config.yaml
head_dim: 32
norm_eps: 1e-06
qk_norm: false
tie_word_embeddings: true
init_std_qkv: 0.0395
init_std_up: 0.0395
optimizer: "soap_variant"
learning_rate: 0.00723
beta2: 0.95
warmup_steps: 200
schedule: "wsd"
decay_fraction: 0.492
batch_tokens: [16384, 32768]
doc_mask: true
train_tokens: 101400000
Each number is 128 + 32 x the weight over its row's rms, rounded and kept within 0 to 255. Layers, rows and columns count from 0. Numbers have three digits each. The size before them is the row's rms in percent of the matrix's.

# down: layer 5 MLP down (transposed), 640x160, rms 0.284, rows 301-343, columns 0-159
# up: layer 5 MLP up, 640x160, rms 0.275, rows 302-343, columns 0-159
down301 119:135185173128127148028064115133104121120126176071154097142113137105174184157118126126110093119161128152083115099130144134119131175138076124108137094099110177088150139147114174116129157124152113187098137129119111101143128145135095133108081166105089212068113123088089162132098179149090151161096094165139135086186145105109041118143128124147146091110095154099105146167183106096111139176153077081187188133121077069150140101133143159153059120114128139125086103094130095134170150124177106
up302 100:106127092137134090166119160111197080127106082226102162157094136113114068147124145131117168172150113168135148184109109181144094111177159141101112111055084080158077096160161079136109140164148078135102118144105088137124107112120081122146142053092097178147191146080123094117159108110123135086098124073171130111157127155163159139124126193145125155127110065102120048177079092185130107126157157109130106132140128097138133101113103166116168141148138157202137120139126165094141104103090130
down302 103:129110105131086147129111106157127131096174110144128066152157124124137098126102085091129112129133112170075160110092155075068064072118117124109139142146082099145160148145126105070185074158115118148124143173159159108143152138130108113108188111108132134110199137115105145203181118122111133122154140157119054181177138166079197101129139091229123098090141098195152113097089141169141160089110132113128152147172122098137061143072114128108090102119120136109132068147119129113145161064157071
up303 098:106168159128153157072108092104144137128088182037130090091173127086173136110133111120123126132061110151101118140089100126142147123077144170181100112115194092109131142187139042113212167066160093168170105144149185142121103132108083118085084122087140206128091116089160145080158163150115086178128147170139137089146120130144130167126181160150115133099106155126122119098151146092168148141116108184117104111188140155124117132114090133130079136121095114139128090121085112145149072176125087
down303 097:080094078084133130085101100095112182207106143097108134108175115122114155126120139080056098098145036125140125143134157123107138061090138112149104143140072193125071138181111136131072162155138154072141127134130126119119114133133140129096092129158168129132127072086100101193070124196088117072115148111196179072118099128143150125119111139098147171112114085095184101082112117068126082141090101159149165079112196137122172112145119157173143108124129136120126105084144144141130126175153106
up304 091:125116112120099088102134153156083138156138160075104116127145099133083181073161178108128115181150125187155142087086134109088144163119077103099155079110141106064063150141154101152096127146073158113160144144107160133093088175066080117162160133084113119139087121124064186123135133101127111137108101123183078067131159109125128142160124187115152130153128091136148128093149183162161110146110116120166114149098105167149163174100146132090198155108219091103102112210138131123117137089163184
down304 091:141097095171116131193110214177133132114072103173159161095128173101160171090130120116132106157126111111133130076139103152136161074124042102113146144168130122108142123131078139134095158090058123169178120109106158140147163160114162090123101068101183148151098190139140188122105189133150115132078131077147087108094127101107164104183160134187153166184175108116159133126164163111159111120173140122140119154111165141122144123089136111093098134110202136148149160135148091098089102157058079
up305 104:101108131115132148140127131094155149131115139120135075171117107127151089082105159105155146177073180110156162079159078155106171135141131053166188051093131124121133150129131061183137094166125102089078122145129127125181144101168073117158143116085118116132159125100174142067132148173094202146153140084138142136164150158076095242142146153130074142126161144136088104120111151206137102154066088120175113143151113131135084128163147128099110135133106119092116093178167129080086100137124137
down305 101:164152102140115096105140104105126053134151176127117165176128136168130076107114146093161175203126124165156179177131119181127128150155113157109164077118072110174148159077140168086159159128134170115147060158083176117191138104196132131116123135167130144175117136176144091101140054093177140159118079114140123115178121109122102183182115140114141136133112120134100138134163150093071126150140177163137138115167144134144135095089125145077152040107147098153147071108103188177082104100123111
up306 100:094111148139125098164144133143102093161099183084157144141093130108128134095078139136141131153115110158147195074093119129132098144081182125107173117139061136101164099136169121080104077163090089169095071157105155124182148139122158115202154131082158173155176135117078122134140126142192114143169101096129146144087129170114141111070163113141095092090105153077117127093055095141186130132116141103123098167163125148096111126144045125103112157060173151132079079140142155063110104099175088
down306 099:156142109124123102103117105120122107133147134112129143171159131065129174199094136152124140069174140168109115137139119171135161075103060097145131156172144115148034137099156133194133099104077166153069139121110142119150163098157113116158097165136100120130161101122136142145194157129032110194138157088096109143129145128134142098142179113109122185194199190141110145114155112112115143188134131147169124182080100112061085134123108086094108093195156112117146134172101104101165157133125156
up307 094:090098129144159135173108148125152080118160117093117117167107140164154058116078082135104104067107160119176157105168125157137152139135155054125056147055104105159137096153063163135157143145120137118080139153141113125153169130114155087114133099122103094199109074172100140173137081114122109144114085132193092110168157160135075119177167092132164184127122135102202138070131181123177121072149116121153174128073147134182135117129136155162078142129111164137123129132155110090168157159060146
down307 085:120158130134106052091135104130127094158114162183103101114127106101133090116202145165144062118112134115102113184116139153102076164158080121091184178157117140142141157096093106132114037048142152094141114130102089060090104165122124163164114125159128113084136133103156141072182100105180138125210110133146131115096065119121120124151179115084083105107135183120113112128102148089146119173161129057113089094162098178101093128140148140129114095101151104126110118151116083158085086071112091
up308 099:120089125138115087131155102100128129110159096155169144121087166199170112069095133200093113086117130127165125142111092133118155143175150105125101142099104135121094144132117104190134074153111150060144108115136141169142127122178124126153103166094104090089064131157095064083139107095092103142140066175197105161143095188114110188161086107189108116116113131057121089141094113095195077099139148170123048157090109128104112105141137136090123177133174132102130084088125146154106126194125125
down308 102:127112112172180128160153093131131144140135138118114090154170138115106149158095186131183147131175099070164143122133200153009150152098082093157144090143093155073103082148131078106165121208072112149073158178174136189095125115147151094115116130172148149118138144134119144147113104167097142172161116131121160080144131108145134109145189098131103161150144048157132147075076165101134120166144107074153135122104099077146134197141113154110144127166115133172093115153071132129101155163144133
up309 094:189161150094103131083174099164102076094141125090146089171138117127110120090108147092087162127133113113142112127139123106099070184146173106102189052152082159101098144140158147114151078083154064133162172175121139120112163114122116149113137126091134109149116147120119156167126110125199128123096116154108120145071186135129181141128155190089129073107129024159153147165087141179101122133163134150128168116096133162158126052188106074180121121134109146114153135160129140068117176120144190
down309 093:147125081165165088170191124185140127125110105126122207140175163159109132153140135089127164111106112159121093163140136110073138180157182106111185147149139183108110112121154118144082163121096124110100074146121107200134093087158142172174051091090107157150144140115102171130186130180060126101152093177153078145149113136087158103186134112130125096138108086102139139140080162143118135140151131140165136171063121120185105102076136126132112098134073134076130119126133216191102128123164137
up310 095:111134187144109148090076159159114137121142082139179155119144131141136112115096162074149081147197148119118068158124081144114110113143079166131127157180099083154121132100173144116107127166110110180167100142167166159134150112077119093160192075151112157134155127104138173121133143158127083119113143075142074194130107134151184099082101204122224125114111071114142086153111109196134075169151152164091151139132123147186120096078118119119154158104116080092112177108122182085148121160133152
down310 090:091138081129148122149127098144168150110129161130049093104161167146096124135148148103162132103116090110187133113140123124120158127197115157122114161170105087097050090068183134133145107088118146100127132094111127132128062129165136176085111195158173132113130136128107082105071126135110172097122120183195165094132147145135101183108154172141172105174152139163080212134128097132110166136162131129128133195150093147136137145071111142115100131125183104092131118158024167104179180139116120
up311 085:090107066156092141126158125104103174047135144119114113100154135135123085143162119151176119087160140142142097038110164129093153119120139178201155182104093125112099145131111096072128111072132163155145147091149103092147159128112199082111150139103144121135113076160149142142112117104106200171067141152151151168147118154086143169154174123084215148109171143131120084087132159081119133162125153102129059098082144132186093108094145132129164107115124116128184142148052087113160123151113164
down311 086:115148136117141114089101166109082131235135140163070145173101124134104185153111093106148118136119125140089132143098122131164095085161135103190150143135187163120140186106100124121113137160155107113119145195107215122106130119084126186148091079144158159109190168093102135128144139095170155144161138128115093100145129044128113165142103082193106116188109100084110138140177115149157122121164148184138205160094154105150142103156088126076117137098112106080080135141172167178113155107169128
up312 100:126138162107137101148125130164122108094108139138112173183084094072149116165081095084124112130136108111075141129156136155094144140134164137162096085130112181146118108139159151129152140121076110118166146063178151072076173128151184152172125159191167120152185072143089137123149143125145091128085087180132110116132146101175120118094172152116153124088147141081152112107194149137144065094118090189087068105085185174146146083192148124120103181097140110116094149162157118050143194105125137
down312 095:140086076170149193122053102136121155123118092114150111171119158119117094203085108163096123151111191172192158090145149155105119122080123110088152202160117131140111153133181149143149148174114144122083117105126070092141123135151172135091132158169178165143100058076110112117160146072197096178129119088117147126138167109102122094152106106119163091138106136154146083175118086120151120112064140099071075155178091117091107148148152181092151111112098104150079134196147127132144118120109159
up313 100:074119135134126103133134157125112138127109111102162125092115177154125170133104117100190086138071161167094152113087112117130131136079139182111092167155122102110129138191167062123114140149058146191175139195183148129141092111103140109175130147079104085110118124096095135129152136071097101126144096020094120139063144158074150124125108110134111201101113128102123075133156094153077149128096204104119116085109116175117151121177105161153128143108154107092139129124167194106064122131178152
down313 095:198145141110089096089123123066133115135119114081140086085118171074149095142102120174072102069107121120135085144120104088144154074113170087128118118062152057158083144134111056158071105159139175169114127112126131076124117137230165113142087118119066107148184090090102178106172138125106178140163128176139116164111121124142158115136124177057117151125121163097133152138106076138145142218126121104168090119113101090111131126124129121120132119128112145143142116122172123117158045093138113
up314 096:143146151104116107169094113105120167076057198128144150128183079118164108127069143171147121143104160118156117131160144123151125109120083105124028100094111140151076081138128191035135154150114106145114087108134118158102144117124173169100114113092113176102120160171074118119148105127096169130067134135122176093123102126103105123091059102123109142114102149123130152058172139143183163122125119146158219179107148171160127162148132092172167160096079159161115128158159129129181112124110169
down314 088:104159094102161114120119193152177176074132083179172151109125182114162112128123123114193143137193107120166118106127112154116119110108139152111121161111131181133148128073070172091100147124109150140137120189161070105106096136080065167132151092116079117159138170118137105112192153125139100094156185104166082158091163116118141144170171114161125131108140087133093114156176142126034131097118138162104111132176122059146160091110095117121161096104197106156106120172182161147132113156189083
up315 113:103157141128096110198111191111100101090042151079080131179085124117088123137134076105126108133102157147171125057098115128058143149123120144157173067151084086149108111159178129159097135101115177188121088134188153156091113133100099134121121168198126177105090140144158123143172091096190144138132086096162129144141094121145111131148108102145112185171130134093099144119120153140163080192093081164047124082126157177151132148173151155110130109112166116140167123126074093103131154114121118
down315 115:097113101069159082169128102129034155176058155165116117184155121105113157129130107104118129156167180103128095187154138144069158127120119087148111200092120109108108100185163119120120125187108164150134133081115115130165128145093164109160109104129097137105106067093072119163137153169162174131113127112150168144129147158124148158144115109165128099082115173149080119184116097127161089136104096106166086148122177147113232150175148169144139135088173208102141096130122140144170112108165096
up316 095:104122145110102114112164108195130128159132125128189122152137142189110111112063093134129110154140148105127144085054106159152103058110115143115181091109155128132131140136147140104149135145172174163171202126125111091157115160086138152121138101104178103187140144134073083142183109083092120117066111168157107142174164167121193108065125181197113182100135160084085100096102066176079133104111141171089115109087141137117086126129118105180118145093134096074182109139120129185132092115107111
down316 100:123098133112114155172142131102096095099119091109176175152097173155097155125150120138090100112145108080060126142110136138163111086077082166135127099107113110152161094162145152076146164168114174169081172147155099136173100140090145078110081164145144093070111141140142110149103154117137132152138138139162139144137122159196127113069099181127103236134070184088129159158077146135115127110146180194154176186082188114100160137080136114156114076108074134135164105092115146147087126095095128
up317 096:134121132106177071194056129113124129115165130118120153157149140164116208114120069139125121109195118124123117101082139108099077106210121114131094172124081123156154050182186083154123102099138073125174109137118158122114133150104105140093140109121146120123158112179108118131106143112107169125108158109131192139177118135150181117137095107189098128099093091080149101129130120193138117168125130104159124070076142172123065133143201171100114125153132074130187108132083099200138109157125096
down317 091:085126126091165086127150101069074156153177142145147153130107135097142157151122072140158136146144123202092122025098164164098153119095140103211171112133096157097144118143103194092172124126187142167056092103132088142101172133087116099142128116137112090138082175141150131180128144166151184056072126114115071127082176182101150134154152106181107169144137083150099113112090126099128151116166167168161095115115075141140134128110094139135145092160083099109115152144145129146111144159127086
up318 098:150164153119131118164202120088144131124149155159092093147135193116146150096130125201179081091108110144157165182118146174151131071161118091208219103108126139120158118074127129138154123172135122111126135125131183061130148120113167137164173120133146184128130104103030151131100097097162132162108138129155087151112128191106110109092059121092132139159135137105110092119123084157189074167143132130131124105155132063115078168150116116116105172089153117142089119163130191145170148135160088
down318 099:195146050139066107130170141158105155077087127089170106146048125100116133174076109098128165114147134143106121162132108069099099118137130130115083084088132112178117139169118109149105135148168129117123123139101066175165099088192102173124125133094075167104131110103148137121167126108117119110151046131077160109138192142128110136168133116107075140081128147104084144084146122174098135140154190123103143130064144110114147136112082045113071100137055150184155141139120129159101153141128076
up319 090:141141125180103145163150151157151121211163114057146117187097131150046103191162139093109179053131126135117148143113120156117169179092048108174121112125132141143118107113137095144098137103130103133159124134149103072172087136085141132082131126099128170159093130104104176111186091109094155096072097114156126105162124120147133115139134130098163124135148147103182171171126096118117134158034103114088149117165136161141103113158132102117134058143173135109183068061145094144088112111118192
down319 094:149130144121148147043109077181161121100116108155140151145060129095137103105113098129147145170167093097164114110159128120096105171165145123087105124170132099143083107134141115130158128193147128143101148108139154084112101091068107127180160064145107098098109068135174170102122099110166143189190093127123144178089155113106094210114168120144049213114189067152072127085129111158157124104118145153169089119065135129145128101120170147102129094111059118140114120097092133124142156123121103
up320 105:097149110123069139129109084104178069164108116136147145147143090118138131128108063155132138114113145127171129159123164147173113119168233081101181102110167168116083116191139146201175142122164107107120103161104116153191131086163154080097128149103143138206090121092149110057165155101136109154107125107134132138097112135172112175160127137112116181109153156130100140105117139142108162169185111176191117065074123109138207090104131144103138097139139198096107129132092117127125095127075156
down320 095:161142160075133116159117138218120124202090125080113100083107044078132151136130140129150147114139164146080088165162107146156136100111073179135088129171098052118104126118143139107114142082117096193137125089123154172109106161053134134143102143160108122067129155139084151120111107172085094176112100150126150130182134116088115109152127101082113176213105166096148138098069108150148083128114138175130124122129224151153072129139118140133100085099107133117151166123122166111149161090129152
up321 106:076141081142097127106189078086203139080146114144115078110163102066175192162105100107127143148152107068090185065158158122118149133129134086091086120148140103153150121129155122115157160138115126111128211144208162073091142089143115151132106143100098089122125120098089128136063158137130124123163156129121134150114139133102131188148149088121072124114160072133138204101069143099157139179160143120119121167143121129132147119086163160123161152077166144103112151159084171080077149085177116
down321 114:143114146142101103149164108116153160151136120188094151077162105075110146186167140100075103154171204115128106146098179134124178125100193125080129104094145117136097142212154172134167162080127158134147154107179096077153041137175148148153108144150108083116095154153173158109126203154138102104121107170095041147094165142147146122125121083145108106084207129111100091093086129102103123152118091131135165136097152097139108099161151134153095120122147109087149117075117115128102179175113099
up322 099:139080118108116133142135142144143108195135122148131128161154059124084156087124104150130100145180138111114151137084120136128045103144061145148164117167106136127160098142121195149123168084148140181122146098171153124129152119148137072154093182131116141069164085116121140123139112203165141072108156142124160125140085089111203145133176132191147077109087107081130088115078152104112045115076185107130085156074157143153185164184125060096143098122126101166112128172165133110122134158131128
down322 097:170125172103129101144153108148140129109153069155101145116204159113122172144180148108085088138130089128146084114148074084117127117110120171162148125183111131126100095128179154144095078172163127159160120114118146203134115189087176114179120060152140154156138065171095088132108153143154105119159096160120080219100140143161108140141144121123073120190121110116142116101100115100144133136112148092149127188124053154113114129092133069081125143126173121182156132111107079150121052134064092
up323 101:176134125143143142137086107107169093124118157016148076104156153157160115135149163143131101148109144130068132136145143147151145129176054173132085070102143147134130094093156124115142141112182118128140164144126158182187124089105099201179133146104120137117113074096080168190110145178156122140128061157103133099139119119109137091077062085136144132113151162138117154061150122159126074124096126166102162116140149101159122139099151139160149065059126132198119120133086082149091137205124124
down323 099:131166076177166175122135124164057131111103150082134162090115052065146103139126146120072115119189119148192145148109117102094145106189130122139103161125070132131104147124107118136086120142145112098188069120109141108075117135086128085119140160140140130143113097150133089098081128109161125182113150103147142102139103146191120124123120077102089098128146149123154121147134145123150147087169125076168082069182134165132149174091136095089101144131225034119144143064177147155163070127106125
up324 091:116119165124118126146079183110069171096134123172144109145133110097161135128196141175172131151153125113123121216104120150110164098202145130150166170131167131107164137114159128109151148157178157143125083204134101111124160099127129153185164121086126119109096121128162091157122112107182147111141172134158157081116161148112117138149092126206066179047126128159178148157135146115074106151150109092082185124121128174116123078124087132064101107084188178115168146183125072123134108150098115
down324 098:106161107121178124137159106157210195149186111107132115100147166113106075158132149095143140136158073123102095122143147093114094088136070144141127148138146118216109119194166158143134119163154080125062112109153154090174130153171094129102090145125104110116123159107117134111156095120119103129111123124172155155154083178141174066126197134115118134130112162166138155106107137153090129074123067094202124146218113139072073100096144141172104144140047127152127124131128173160137093067147128
up325 093:170115188128119100084155091154146121155125152068138125123134103143104120119077144204119160076080134156163134080117120167128150110042151165134139142179106105195096105161123092074135105127158125129149177183092087059167136144100097107150135143091114156129086118103109160143108196157071147135133075102119138141181143168112138117091190090115169146116122102112135142139142085096100102123125147087051141169122131116183131148072150073073162161112112124133123146143152113093130207191109096
down325 094:142156127151184157183132127109115124109137120136065025162092144150100093155171050079100157108178162081120098096108149119122089101147138149116137029122125163101121124066135191135069128148142173111128123125124149161142047128171123153112146182125113098081167135123106122095154100107139061128104138180164110124157145162155171086132106112157144108151142135115129099125101079124131157116130115176171096073195113123154193112067169184132121121132089139158142116122104135088125073148145116
up326 105:119138154161077099126145164075132101145112128115088092142078119118178156144145111130147165063148197133093115140096116174152138130136144167101101108176169148165167129126183157141077141146154117208039082107139087118172127077095136140199159056102091136137101162169157074128139136121158123165135103142117115188152135096065097169149138093109144124135144174094140111138162157062164078127129129149091162126139097091201163137064142151118118132111113134182168120102107114111121149083088089
down326 114:132137103146142142144152105109156075169152089084139072174122168159148128086110122154109129104116151056154112149118115179107141100129102150153085118151104139148128140101074117084153159160164131142098114114148179146121095152132145148183153074152163098142093173090108166140033103169072090173181083102141116206158170104150095116138173081115128094187229130091127128142142138121161135122123163172165131142101078132185155127091106220139117096154121174151132156138092134106106145109110154
up327 097:138154158195155141067155112153148149143131096123143088097124077130117091123156153135181142130123156125119123052155114090093081051112152138150111117156201081169160151112189103118122139109115107143106125109099138134077096071084084127122146164178090141078144144143151150096093106087151130083107093157102134182216167154115174121105186153088159097104144190144089125109175141096139125135101159091151135076113121141072124089138105127106099071115145200144132137153130159122072160179079119
down327 105:122071145131139051145183116109143126127112147162125058190172168147135118146169133121158118151169150105113073173158129169058119127095146157104143142078111138167106113184168136168158196095168151114133114174115185118109100118142148180105121060076145118087133128131136136163089090168059132133128129148128115155192159150157131104162190111166174156108101113133134143099121159159111152153098150139114132118116173166132075129157137154141084049118093052107104128168097151125187150087158090
up328 090:140085162096097120133130164097083094125137178123123144098141153117056134040106082129111125081156134132129126150118196120058147162127069093119164117135194137084134079096156148141103091066103159171111130170129180095108134153067181111112150085132152095118115100140077125190094195103144071127088147098182138109162147118168193126087165126139145105118106136092118152113170136098076181143135137154096121117101185099108097160093140085123116141104155141115175114170141143089159101129159068
down328 086:180071125181097104169076161140162065112107110107121192143086151174157119139144153162093183109147171139139070159146154155088152105075144163081126091122162107125142102142112102111132135100117115144084111118138117140102133106151199117137089107172101156088139146140119064099086123093168176176108066114115135071137116102095101113134149154148151104058158159160123093137054128182158159150141138134167127106137105172114107106114143075100102143095042170128117178196166104148174140169129158
up329 099:145107181156140116101202129158099098152107188082116054131073117124121166069105076110051100109167081120086090101162094085129111111152178199171129162140115123159169102103124197124108153118133146108154126179135173131151124131143136119061095085161113124167141135143160087155143139132095130130173158127165152137123161121128138147167167141100112119130130102138096125133158152066143117115168191092081104082101108044149158138144196170132118105108129167189179164144135143138103155145185100
down329 107:117123156126161038113097139134153129119091137154173155130231164149074081109146157116134145142168121095124085091148098098169148134083135138128066088163104126137184109135162181119144119110176139100154095118058189147081109097165113163130169128154106158108125170142032162099128156081121100100136088139138101088118069141195121101117080167194163120087125093117120167095151112144126143117165146144139196106105122100137145082122113159140116162117116150146143141120126146070147123102055089
up330 103:136149158144076140152117103140144075127101193152163104139060143090111123182105147096152103092094174192167097098156054092145119200145131131160143118071134164141123165143139068128036120154138200099090125156132165144138141116158186116137121122120121144116103140085081136126115124122068059141084078149145102144114134159163113125135111111101093182091124122083097180161161123141108181158079118137121077138119149163065072059153132118081121088110135122113094102139125137119107194109131118
down330 110:142197088109143069107060083103159093129159087140196052080164140150123114136128096196097077151092147185084077145114079168135147165152087142174094117170094102119159105077151136109147124109122177184175099159126090088107158143133139148075128133129125138127100137126105155138133052123127146169159146120106155099123193094146149133110152110138096111094099082182188101127161102156112119076125136115109143122157111094200112190147103149101124102118152075146179129094139174140118158117146096
up331 110:085163077158087128089187144129106110174140187124107114161157127155135125150139139166101126116116161147156099168078117136105071183174129146171170112136130146125157068151156137134106132141182089087129111136107080178157159142161106155109150180153173177173095130114105136102167102104137118154136078112086203145171082166092171086075109106081103139124104075085122145160129175074054123067114120130134129128135144149185137155177140168172133126150133131133158203077168096129129137074171123
down331 090:144164090175096136115148186109118068196131164133070157143101091158117095167136110149134141127094149095163053076109087121142117102052131086095099140098106131132121115127111106115067121126161118133091075139112102131175167108131102135082079120107174188127141133121108104110150195133078186104134108124106154188123148171152151148156085124113116126125114086131085102087145151153070170104139190154134211118146171083120102153105090057207093131096131080097144145116111163103165126150111133
up332 100:086139163121171103152082177140104082127074110151091138157110117169063089107124126112111155097144109125142158082083139061145093148125104157126091109059120178107118091130126162154159079109115128175070178111160149088113122174125145135119134121186125116083161160121076107134164158161173115106140101146049157165082151073141170126180149114150131180114141179133140127059131097129135136047134098105117159165079123115177105101120129189163144104106165102197163147137105081116133162118078098
down332 099:151055137140194109146136149149126147107094110193132188106098144092120109157163125134108176150136150116159131170133144127085122125154132090131128091121135115134120097149108080199082077129114155100146134111138141146106108111087103139148126121103162088065161128114114145099126138081047156113126175127115182081151128119104112096091082140114083105127067129057156067105089126140103201094080133071140120164189142162015125154117132117145130122128171095149112098115154157104131152083196067
up333 104:114084164160110145145175111103154137056161067118087163145161118143142161127128119141159166147064162121093126173145145162100176035134113167119126110148162117146145091150147138135176168173167114104131159152131123171097092171112108155166100091073185184167114120105043186158129087116103135112140101102098167181103102156189149137148095103086160125100084114122157111090176148178114199125169167117136164132081096101202131096150125137147153139106118112175148100127131176110136180122121130
down333 096:186115108139117077120135107142140134157173078175167071184110186141090181176095122109140129117145109102172155131125175187101135128115134122149165158156127130147161121042130135127057073120147145158140078156115137156134140145133154145138128165098136165093151145176130048207175131117111131098102136142140147156124116151108141136128164095157186127170130141149119155171130167142079189137141124112117121073113035139056136145151142116168095194119141161135166168145092066167109096162090158
up334 093:128148130212134174119118144090097154150097106078172131118096071082100102212092146113095164147157178135074135108066148149107079128179177117172077122141133160185152160176140145169152110160119114084139121121154160135070088089123148169149113161172138142164169076099118183105094113157134162150114161099098090086073124113096165153127111151192085132102141168144145092139154091144130119158159176126141165192089099129142157131125099131125114139128053141113129057147120154166106136135143074
down334 084:122152138184135092120092172123209119163149177194131133140102168144098136111136119094152210130156160069137129154122165119084162079130115138075136139154109105101114161127123112159110108150138138113149140157114119173088102096217155179143130156118207109089160104122143131137135115124085138126112109196146102130084098135111147147135136091076114117138153138191119119132154144120142144134140187098055177069192047115085160140145168168130151135104189134080104179171128091160136108085173120
up335 101:106158117145145104106176106150107154116196073190177161114156146116163141100161111087159154130132111099072116123094120143084122185161104095151134134175100141125137143149121151089121132135125163155194043176111137113133146072182117128183119145100151131163149152142166116089131142088111158127107129091181183107114125064076114134143107155183109212149168162122148125095133112170109124095114073135091110115166053114166150190093138120106126117090081118135095108062130118097090131194067141
down335 099:141168098115183138121161134125118115110034095128138081161144117141126149104140191089087127148115085163105134137082109141087142121141125114176165134139090115116202114087167206142125151105055150127121134182078166102129172139160118143141152127123169134132177177149151098129106111156160138136103119126116171186118158079067069101131051154092117169146107138158137155121141111145081120166163135102079155077110167114120165209117037103141120147162094106110126080150136105151113063158117123
up336 105:120130134138205154088112164146185121141096098118129141196117107136131083103128122087087111102104165094133129073154130126164133076142156114102148138161126173076090068153148117154097150139096135213141145156176165163084155104136074124116129135110123186084110182121119192131079101138122101104114091153100101132125131086132105069111127107110057116145119080114242111156106160133139105107106155151131135122090188121125182104153141142059133158093171060167144158145167152093112106125078133
down336 120:087100147188167109113125128121136145159107103134059151103140154168087086136171141136174170052150169136096093175156170131091119144122167122091155123156155120091157136147057099138087197138115163144133091163120107169129140130166100133101161131144111210145144145086131147103123095147118142121133102083075129132128121163096130135126141101135109110177186111099180153081054211124133098102136106192165130105114156131089098046169140146121144116164093124160136116079153175097066121074158093
up337 114:102129130139120151127119176107153099155154086090141132113148061149118106114233116204136201106102125168154107132126121088169097149132178188168138195153078131124181146097092069115184093111144130080086145098108146125160087146156088155130125037084166154119119119154112161100116140085153108110169161088141144147163145138101122122136079148198100122185117140111129112096132095138111130113099121186123121061144184112147159126133134151115178094099164168177112096147124144122087169087161110
down337 095:069163100180118112103146090132124158136120141136077123048136058158220128122130143123122132127120074087095136159160133109146122148074131160105130188085087114148112136096143133140149141069136113180102105112151172115136143157107211086110128175130074119146069074129135122138132075146192082166124088146131128083126110136084136161108122150119156174109142136092104154150128101148104176112165101112098130108135237141140122163167132070086082076111065087126131171125120160135096120126165156
up338 110:184115160074152115092122123166138135172107163094144095153073147085144074062177122100129176118164163160155118144127166130138112116155138178092133127163169073166113138143126130152123108143119193120152095146132155080169132134110173146122071142164111143157082161138199103138132073098073166074153128081122126136148111148124142161094140124157133104090099008162132156107136150108144153178180150066094064138114113079158125185164090118076143158093132079148131142148144090098112102117161127
down338 112:078183154117185162145141161133171106144109129152106141053137091081131121116155143168174099111103094129157134096137076132148096103158123203086184117140075073139114160124107096056117088144144105128102105139146094197091125129104160143095152115114105102164111137084081133106122114079091107140132115106123083113142097121147159107164118107125096150156144114069210218085122129113144102115114129141192121181074160086229116099100143110106147107128144127154127160072126090155154154086107104
up339 100:138147167156124103163092128118086148171096109097131121168132107078095160146131126196140082154156059129107123163186082134097146136070150105166100131216097130122210097098132159066114129079124118132086102119087117149145137112141109125140104102150162184136077223118120092148131141098144062110127113213163142111172098137134118157122138119085099109135095141128214079117177091164124153154102197115091103132179122101147136107163106112096184145106082116140146103130112127096082143135119125
down339 106:154143094112074099073099100146140108110106099095175101116114182117070142149120138128099070111177131158103128157197136121107095133144167159089198179115075091108164109151184119088109132131175091118113161151095096135166148162125169141146129079141162130156166146115145127111147168123140138129082129165029133065081150133136126180123131123095098152112135122084150144169110180079123170154152145108108144085110222097132148114126156158198142123132082129121150188113171142087146150099081065
up340 098:194178096064146108156142173086150111135101128115159118108093105122099081114151099078052163100099159137038125123104138058155138075161146093163138118128133121148178104187068117094175098108131177113132175160131169139118082150106181127133119114109125085131177125142137086138178136178124111096081116143141114143125136144081132189142139190085150149142171039115122113153155109092147129106077091156096072098175082164100126095134139155118136114111140120125130165162104131195137165100095126
down340 104:100124132116110121137209081109133112104123094112150112172094165141139151134109153128155113141098106099164165189094110110080105121122071112193124126134185055095078091170025106134089117128129151145106140157163159173141140153071190140070116118118174128125128127106124091119104129111162197132151121096117151190140112179142166113106141165143084118159100085138158155119110099136154095129111112117116085143107065064101182231099124092085127115143119125143180156100087104139111104115156086
up341 103:145089147086139151158143101132140122104113097113008126111140149110115095118117136083150128134150100194175208143144152152145106103167098062174205124101115161103113156142155166038140122117144101108133157144124162089141105143103126115177063092122129166141114127095102114150189088150140041143154086137099134089115140179098085093151152141106176111132130137109104092124092160084123135069127172096155144152067142141113138106110182104100169120110094158098139088127143133142110093141136212
down341 106:099137103127132107145143100070122089210151119133172114108183126091145159102127130103057127180148190139157106127193124122078158164117122167081140133091128108182101138151116133197136095078113158126179093087202089108155145116173134143139110124139102155077148163156184113111144133162164101129035126150085105141149207147124094127110098126121101177104150080164122170155134145195122175117148106136069138144086150114125094124120134189102142104122156132092055099110138084129100101158098125
up342 097:106183162122111101097094144122119088185117135164105163130081098095091165140136110139119143169134170136023079090081119146157143124056098138119128078107151220102122101087116115121116090106178204126109162115103190050132130150120139152141145148119112128104088093130127126097126125120097119092064102189113154111142096138135164134101133172143138250111084120124105097136132058128119123105100123109161151137090146111168141109148127147125115156088149159182100067103146121109070130139132109
down342 099:118167062123126161179099110175089107156132126147130118176137150109070113116168154167113131182100110128126114128104152154152098055204112093146148136119081099075153183131101164192086144108096132130112167141115121079161212132127134138149152114157142082071126118148106155078155155168115130185132092128093206118101187155161133136089111125101093193086084152110101138100128146130147093075093136077155128091226156153133046112141117170128153126120109111154124159132114120125156121139112148
up343 098:098119133178138107093138175109078194150096167183043141141108110174063050126152111141146083105132135125091114189145134130116155091123062080112173107097172131147071132129104170124117098130150208188118163140110128129092162068141057133159118139101148201097118123135136173118172091134102117110139136154144121162125105184133122089143101120116104101110124089111163095121136152136087120089092073164148121093144126125168146147110145126114122196132097143195061144121189121082122136128083134
down343 098:096140117117210122130139127125122137184092130114146097131120111104086118134066169104122187149139090104106117178137164169111134141084143159179170121144105126109137122132118148071149120151114091184107117084122096128059125113129075062134110129161158119130134112120118096160110180125199118172105106132061099076121079142171119122125141164080103153084194134152126130153101217138158142162129098083118124096204144128123093097091132090155095093194132198112138188144133160120186123053139117